Part of a small language model's weights: 49.4M parameters, RMSNorm before each block.
Each number is 128 + 24 x the weight over its row's rms, rounded and kept within 0 to 255. Layers, rows and columns count from 0. Numbers have three digits each. The size before them is the row's rms in percent of the matrix's.

# layer 5 MLP up, 1344x512, rms 0.11, rows 742-841, columns 64-127
112:126113146128133104100118132103109084132156098109132127162106121168120201119102082098168136102161106128142144174143122145146153111141156123121130106102117136166115115136149141109118142136122143
107:117114158112114100128135117100157108135144192096101081117138134141134144122116126152149140136164113116171091142123102158111123097144110111105108076134141203134056085085167101140121156128125123
101:080152111100176104113145093138146144131135112117089096141121115117145134119129095153121152161130126139166162146113106146179127145114139114165150155139134143125122152136124092131137108130147097
106:116131088118155111102156148063126091152093139105153111107127142118128135079117148130154095155125147127103144125100140136118128151154142116135126130136124130172115127101116098119123119170160114
101:087099098146144141097127151150159144150110137110129147142111152126144119116118150145125169093140099114103131125140108141141137122162111110110142142130112108116105169110163112143098109117113106
090:139132162136108115113156099121127128154153139123115140105100092150133115097110110152090122171101162157080117117119159175123104076107158163141101092104099149166113153115165092116148124137144101
101:120164172132123157107111113100137081094121174091117088158143113092099179163107153099143093130143138137094118106104125095148144136126092116113167170186143164132125114130158127160150182152140136
106:078135087127160112100124142198086089175128147165125130159136103145144098125122112128136087141128166142135145127123126141131146123157129098122170145124146121121131115121134109155142152117145140
094:123132115110172128154138161149139140126095138159101114129111146105107146175124165147122096133140156121064121138117165122163101124145150104145139137142131133101110128144130118072149101129065131
097:150160123129131144107109111117095159116114157119102111132158142093127097119067146126097087140119147134124163166130150119156115168168115172123175127151086140159101171096117142093119128123157123
091:135135107117151177158115098094148146096115096079131131164148111148083113099143156144144133099128091149143123137144143120142108112150129147125126117178104135135135113126120114139136116081140108
103:126132156168132174104110137103164109115153095137146170087130127144066175127121145146145170119099122148104073130161139136132166140113152129105140129163107130140136153135111073101109097127158151
100:095158148152127151093131155127156119135172162125120124136120147154133143130093135100153122130162137119090134111134101177147135116091125129138137152202101168131137133147158093125118167156104090
103:134157121094171135169097138141141153129139148130137108148151095123158101124121109176130118089127130132113095134118100111135088148135164146134142110119095117159160123121174110154129183150137178
106:110096101114128161117154143147105125155120146131127120144116115062172179070106190115110115149065127104129122170095111130165120145129119166120128153180138077144110163120081122147126121093124097
107:099128135123125121170117173120162135133126166093159127103175151097179147125122122174104146145134081178120126113108135123107140091090122133127079128084125107130123098161153115157152184145117094
103:122114133104069124146123134111136152157111138146185094134120100146133173151111140119153099125147107140118097116086121167134097120141123129149144128139145146095110155104132167163156138154154118
094:113155132115152090157107116116119121139163121117128097105134124125086138119104131149131106126137151147157122129116151088107138152112131106128115137122066112152078146122104127139087109089160167
099:122119121170136136178138151103152130119127135123161101106127140114156137138111153090120118124093073094131154177151146108174110130122128106112133155138130108118159094111151072137120148132106103
098:093129140107162137134164107158179181150083139103139127134146140111129114110115144124100144127085154128109111160157135148134128172166138083153154121113100135162138120148187147122135092119116124
104:147169119139108135116158163155159142160100121137143130103139138137095135142116133143139132097098128104102064115136121130118133143141135110118113181168103145169136140178147110169062072107148098
095:163127123156124116161131147092123070119126174126113112121106097121112075133114132153139146085141101137103107105094176142134138150132111108129134113087128101129157180100139137141126148121105121
103:177146148116070147150122145122140151138134119147119119167105126148085103109161157144116150134193106143128130122124077133100141119089165138124148152086108107114123130105156101100161130152120127
101:137123112137128139111093100149167154154142118108139109159110081118177139148146162180118151140178149168117149116096111116092119096107136141096145102187166142113126129125132128171156138177110136
105:124111104120137115110119143112115114123146114131104120136120115114117155146124113146157157147104149121093130131105146084123142126124129138154151109154134138140158095135122124114151106107110119
123:091153129144121116108125133150118105081142141130103120154141142142123116098130161171136146163101137121128114119119104106113139121109117148143128134161103149130138154114134102106105088159122096
102:181106168111162113179087130115156137146124161164107094108153103139115049161106140148119083132089132098117123144123130160155137100130109150082120206108103102168094099130145164113097096100131143
103:128108125150164137132179129131174167128114081131131184124130095123047130125119145120157165084120144147144130129070129098124155105169177093195122116118156153121140125103102130095156109114103106
098:103064146130122138115126121106110070118130111163167119158129128113131136134092147101165124126154130185110122112091143111132125102142119085113110163143151115125143112120088108111129112149090109
105:136121169110125150151111106118126143126119123123112131148137155132146141107186110125116158134156195110072082121143170145105147121136120136134121140138099161127111120120133114082151105104144112
096:149130137081162113115118062128131128143161138130132162117105106155130085125101154160160079121155117124144153106114115102135174181157121159127113148148136134116158084180147132116126111136135119
103:139130129115125119110138071110143109168180119066104146142163159135157128112129127142134099145164182135103118124140116128097125116150167115098138133098134140138131134107108114143161122127174101
106:066114102126144079146096198193089119129192088092093114106114121156130160120122125120113115143140134123141152072086114164148110122132136121096141118138127130147138136130146157138093138168100137
105:153123129139163125139100123111097095128146126122161091087129121158125139108162128154094125094118149111126156139117161150168154137149098099127110073161108099140100170129131133175129115133116130
105:095087183125156118153124167129110145114140150143119121109089146111112189127126141113132146100122106143139121117109133101149144148123119122115105106148152135133109110131132127074150126153080153
107:089115088119102128145094151142118087156143118156127144133185114143179113158126109114141108142091128133120131135130114143138105131130131187154107172164151125153110114135153093145121102105117107
094:124120167101091121067099130089109147149139145159120147119189111115125154114114168104116074110119120128122192121131124120149186157151088126124125149137118125148126136121104125133124136092116139
097:161139121133158135144128122170131140167139146147106156123144142106127108124145110096173124116109110153149138107150139126159091135088115143136106150124119148145130116103137125111145096139141136
094:117114120126147143146153083172113120110108116096148120128125115123105152110077099129142147131129123108131117137138109088088149106113131091094131119102150119155157150125155136121102116114102103
101:126119107105129121098145117128139130144103166141136107151102106111110125111167112114120090125129079125128119084072128103121155125124139144123142103100143115116091122154147130139096137144166138
103:124114068151128111121128089129123123103125124169136082131128095061121109117131034103158127152155177102126134109109140117105124136147152147113101138127111131108137163134138162157165133116106152
103:181161155072131198194139132155122096107101114091133147138137134160147129100133112101132155138132126096154106101092160181102160142092147099081132167111125109161122132120116148109111135119139126
098:136099140091101102112170146158109150096135114112149152167145094173130127104162111098117169109156104129118170096123140107112091163126156114153147160148152126108143096143064130137140103138135115
095:175126141134115122117138118128117147114115113138131096134125099126110116150095120151101128112126093098143094114118052116101127102102137141140113126169108097124114137093155165125131120127070166
097:167154158094142099137181140162112166119176146141072087130129110124118108161108118111128132088169152161128126108123109120129134151143147116172155170123134134104151132129162118105139139110109152
095:168108111091108126146104121138150139127141113158142115151083126111116176078093131094144121137147139124153115146137119109106121127151108111119163123094164147084074135101133147190118110147140151
093:119107085102122124138121136133118140096146128144147134067143131148115144101100171112123112121137156173164125153116125080106101137129126101108136105135155128143139137110131115100133097159122111
104:138141140150137113101094126149103127132079126134099143163091148096143137180134145125095134134141124139120105143141128143078146138116109103076154110119151128113081087108093098121142141138144137
100:140092105173118154131133103148165119104127139120136173104159106130156138125141126125106149103139149140124121133138121136132111124142139122125096083128133118111102154131108143123147097116145156
098:099115086149083155127121138127147094128069099124141134134114127136102139120133123112157184137131133139140158130121138129099123147117144089116090123146148109139118099138155131123155124135105150
101:118136113165097077130120135108122143097131101165150146158106065156157109178124143121157158105152098125093157139100131094109129108137119104165084122129121139151114134117156183138074117129135119
092:129079133111102159119143084131107117125124124139120140135147087158086128110159162124099155127158099151083132149191111092140127109162074139108087165131141092177117112127167122152128158116152159
091:131128111170151080186128119144131147140103172106124083136137124169179120180150121085121137175085170121172099111126111111101152192117140130119146115128130144119126138133070134143130127140131143
129:119118136103153112115160159150135143111159150141110092113136139152124107139113131136175069137161143124121133111133143141127089100147142137101120100136144136105114135094142113178104087107144116
100:125082114170146123121111147119114148107122106142142188137142122146066115103174158130126120076129145131155111116085157132108125131160174125143122141133108086113145163107115111119193130124141112
098:130069116122099155149133132121114133132108133133122131109120102137123168128148160120166105144143092108162090144108174165099167101110178098125186130105128184157136123133099155151128130139163153
097:109119114145111103135137107137147087111128147113145119145152145092107132140139129151123101125135153076143141129168122159149142111130098137140091119124145105098124071104152141148131145082137142
101:143134160123147130150121123098141164132125141131149130162134102116162132113138166091106084107153124115121129146169109140113104154127146171104109117149129103158149132135120123187132122112126075
101:152112115105155139152099108139138149104144156087114114103105118110150087136124164154125153092106093130141128129135158154111110128090116105132176138121129087136159127105126144161150125042080112
110:140127111122135126144112159108136104138136100117103134074129121126149150123126103166067128120140146091145131128133103151125151140136156126134113107147125104174141154103138149141132135120087122
095:128154125103154113114112099132111121136095106146112107098137119137119114124143163151173126202110140141189133122106111102132126137154110155133104119137109084103122136131099115110099142105143122
106:139131129154125127095174138138142085133120098081127139098108144128131155121111091118099108132140152102113140172131128163116125128110136104112130137142109144142147167158091144147140131115170110
094:140121132126095122124155148102091120140128132138191087085139134152139131142122114130126112137111135130103157071109151151098094152133185089153099134141140104089139100187103141169138132126129129
097:104140100114167085116145166157100121137125123141147168176166147143129171158153107132161104105186133107135102086097136131135122111117155122154140156140137153097163098142115108116133131149161121
100:152128099088117162118103134122138115132098168060170121172151142188143138075134152121146146154113105086118117144142126126144144130105114151145138118126071110149099139123143139124100178101077138
118:109153091116100159126106111131128121170156157155120146135123125130137124116163146141129119147153117151080116137115119130181116137170113103124137135073080120090131110117147082138099136125123154
102:113122119095108139130153105118097119124157142130169163096128181172155168165132106113111114106146154086095118125128139144113145165130117138128139119112119128117090140136134152104135160120149116
097:165157107144094114123139141096123139139144112115092094113133172102119142065106114158135138112144152164159143119130057147111109121146134155108114129088178149130156148093111092155087164119113127
099:134121140118115099138173126131148164144145105160122123162122132089136101139168120100132144174116100096138131130074108149088083119123084107129165176153139101128166104124151181116112105121113133
091:108087151129125152108108124169122111155101189141113110107146113192160113119141147079125104143081137136120129118096155112096134109097119132128064132147107127148078107123101116130123149112113135
097:194104080097100130181150155130079117143159106147116096130157141158138125152109142109137121129106116133128110122137123138092135133138119138106138130103156139105169120128120123162116177107140130
084:111086097146137129184119162136095132160144109154135111113150137108146134118121134172162120094160127138095169104135139109153115181113187092119130155158171120108115094127137104113101124095102134
102:115128126113138134091147095135171120116058096120109133121115141129127118117123109119128094144140132075112112154105103108076134134131133150088103155084112095167145109110142141142087102121136099
101:163082152145142074112136112153108127124106133151155114112109070146141144136145164103098141130132136126160092147155102162144161156094116124130075159114120138132142125109146153122089132141091125
103:103113153165096153164137118115128166129148103116171182145107142102090148130111100123116139102107094158112136141119130095106108116122120130130145136100096132177110111176116132137155113083150123
087:133146131113164109108165123133181121111129149157114138130145111113116131102127108112134157147108118114124125105175102148127135141108155125100084104143111111136159104175106114143144130166156125
106:161169136112138156125105149098119105142098141113136123126080095113116102140117148118079121131118140175151127129128125091124112119110165111185174108115150120171152152149147132147092105119127107
102:139150124167142072129153108169125177100123132118146123082136135085122136116155104145126132154111148167110135145139117105162138117127151111159116149128115137146121141105133124139127129099152171
100:176154162183114132156143131152133109120149136123151140120155164156100129142103101140119166092158126156105080104155141102169118076151116091136120124173120134098137122169129131123140132094118128
105:119136090144166115139137124116118108063117117127077143146126146169092121130098085141090153159106092123135081095144180140112149114133132154124081130084102127129100131098126140154165135101122158
104:126133140128134102115122164091120123113107088119126150151084121105081103174089154143102132105140165102104116084123126121158144145143117143109145102151114153155155119088166133141172120140136126
095:102122136110097117157092125085158094109128116129180171143150104128169174198213164105078150073138102127118158151095135105161144145109125116086134147141096102145110121143121162151171125113093111
098:140165138129148156150137114102148145113146133118128127084087114148162149142098130064088156131122129120096142104148141141124136115172136163128119153109157154135112135122148120077148129138134200
096:115148130138162148116130134097129110146136144173113142065136156119141109141142107121163124122103153123180124137132125146167089143169116131112164163138120120107092137135135156108108127104121112
104:127096120145170095145121199153106130164116147084097175107138159094124100135146130123132168148102137098121084105110121121190141100111102105080139136097089144136108123142142125126100095150162127
091:133130171120115079109169095132135143116100110138088108089124125128099100137122138156142157138112078113132116130097143132104149152083111164152114139100117188122140119144188137130146147144137165
096:149122114113155108123125115138165120140132185139163076121125110115137158168084081109129087156120150144130146158150139110128163115105142137101131184103125116101148110166103126120131095114148131
104:111128152131129146144093144135140151104106104131169122129159141150122120141149121107104131107114121161100119140160164101114124076137140088133162114133098094108140135200129175113127122112141105
098:160107140136146137161094103092082104121097094122174177164103142116166140103093145118141084167149145150130116109159108103137120110160127138111120119148140134145139134117156133145127105139082118
101:094145121127160134140148135127109101116119150115104124110141131137119119164110127127135131144144099122116137136140136172111163139099137147106167106090144144127152158137130112131137135080138160
099:119112125119156140161144145129127122133175121114160124153131131122130098069148118096124142141134145129136103126126122134107099074157098116120120144151091085072140097125130081122124105163110129
104:144143157162131099114131124152126106139114137103133138150175109107115133119119145057125144129131172150132109116131070100128118123124100116142130132089161129094120129158162137109083124126090139
106:108135143144183157143139136088148145112170138153125178161128149107149153118121162110143182135122134127122150083129141099122133156168150092185082137170088195133161127103165136106154126132184167
095:138148124114113153155146120133108137131169113140120131110139103171127176140111127110122132141102152145111105116120148082150130153138088117146141171177117183122129108118124167129138138133119129
102:090134150108123139126140146149131118146116181135108134150126148137130130154153133122091145059171107113179127119094126124148107126114171110158136143140158157193116124143138126138118147123109124
095:161164094173150140140133116154097142143116140173146125085104173142085097112092144151147163137111133137117107156165154127088151111123127119118142096132175107123135117096119117126144146122141156
098:150154135113088150127144139129126170131120099115157123127128125110128174077136115101145137131126103111133131160127141116132109131157085133155137143179168146116102115112118134127122142127141157
092:133170150107113148152107093103108133138116096171068081152133126108126170060119149126128088098174121110088130142126132133095142104097108076126150158105136092103122149080114140142132127116117156
098:145126139117103115130174104106180106100153114153100141127062171144091147140169129128097182124101103132130128159133119153112175145147117140118139162146115129095151144133162111132124124089094097
106:133111113149132132159124112118136128132126129097058115133122101152107125161163136145109103159101116136116117097162124111159161129159168121145121084169131131140102153103141084136153145144121152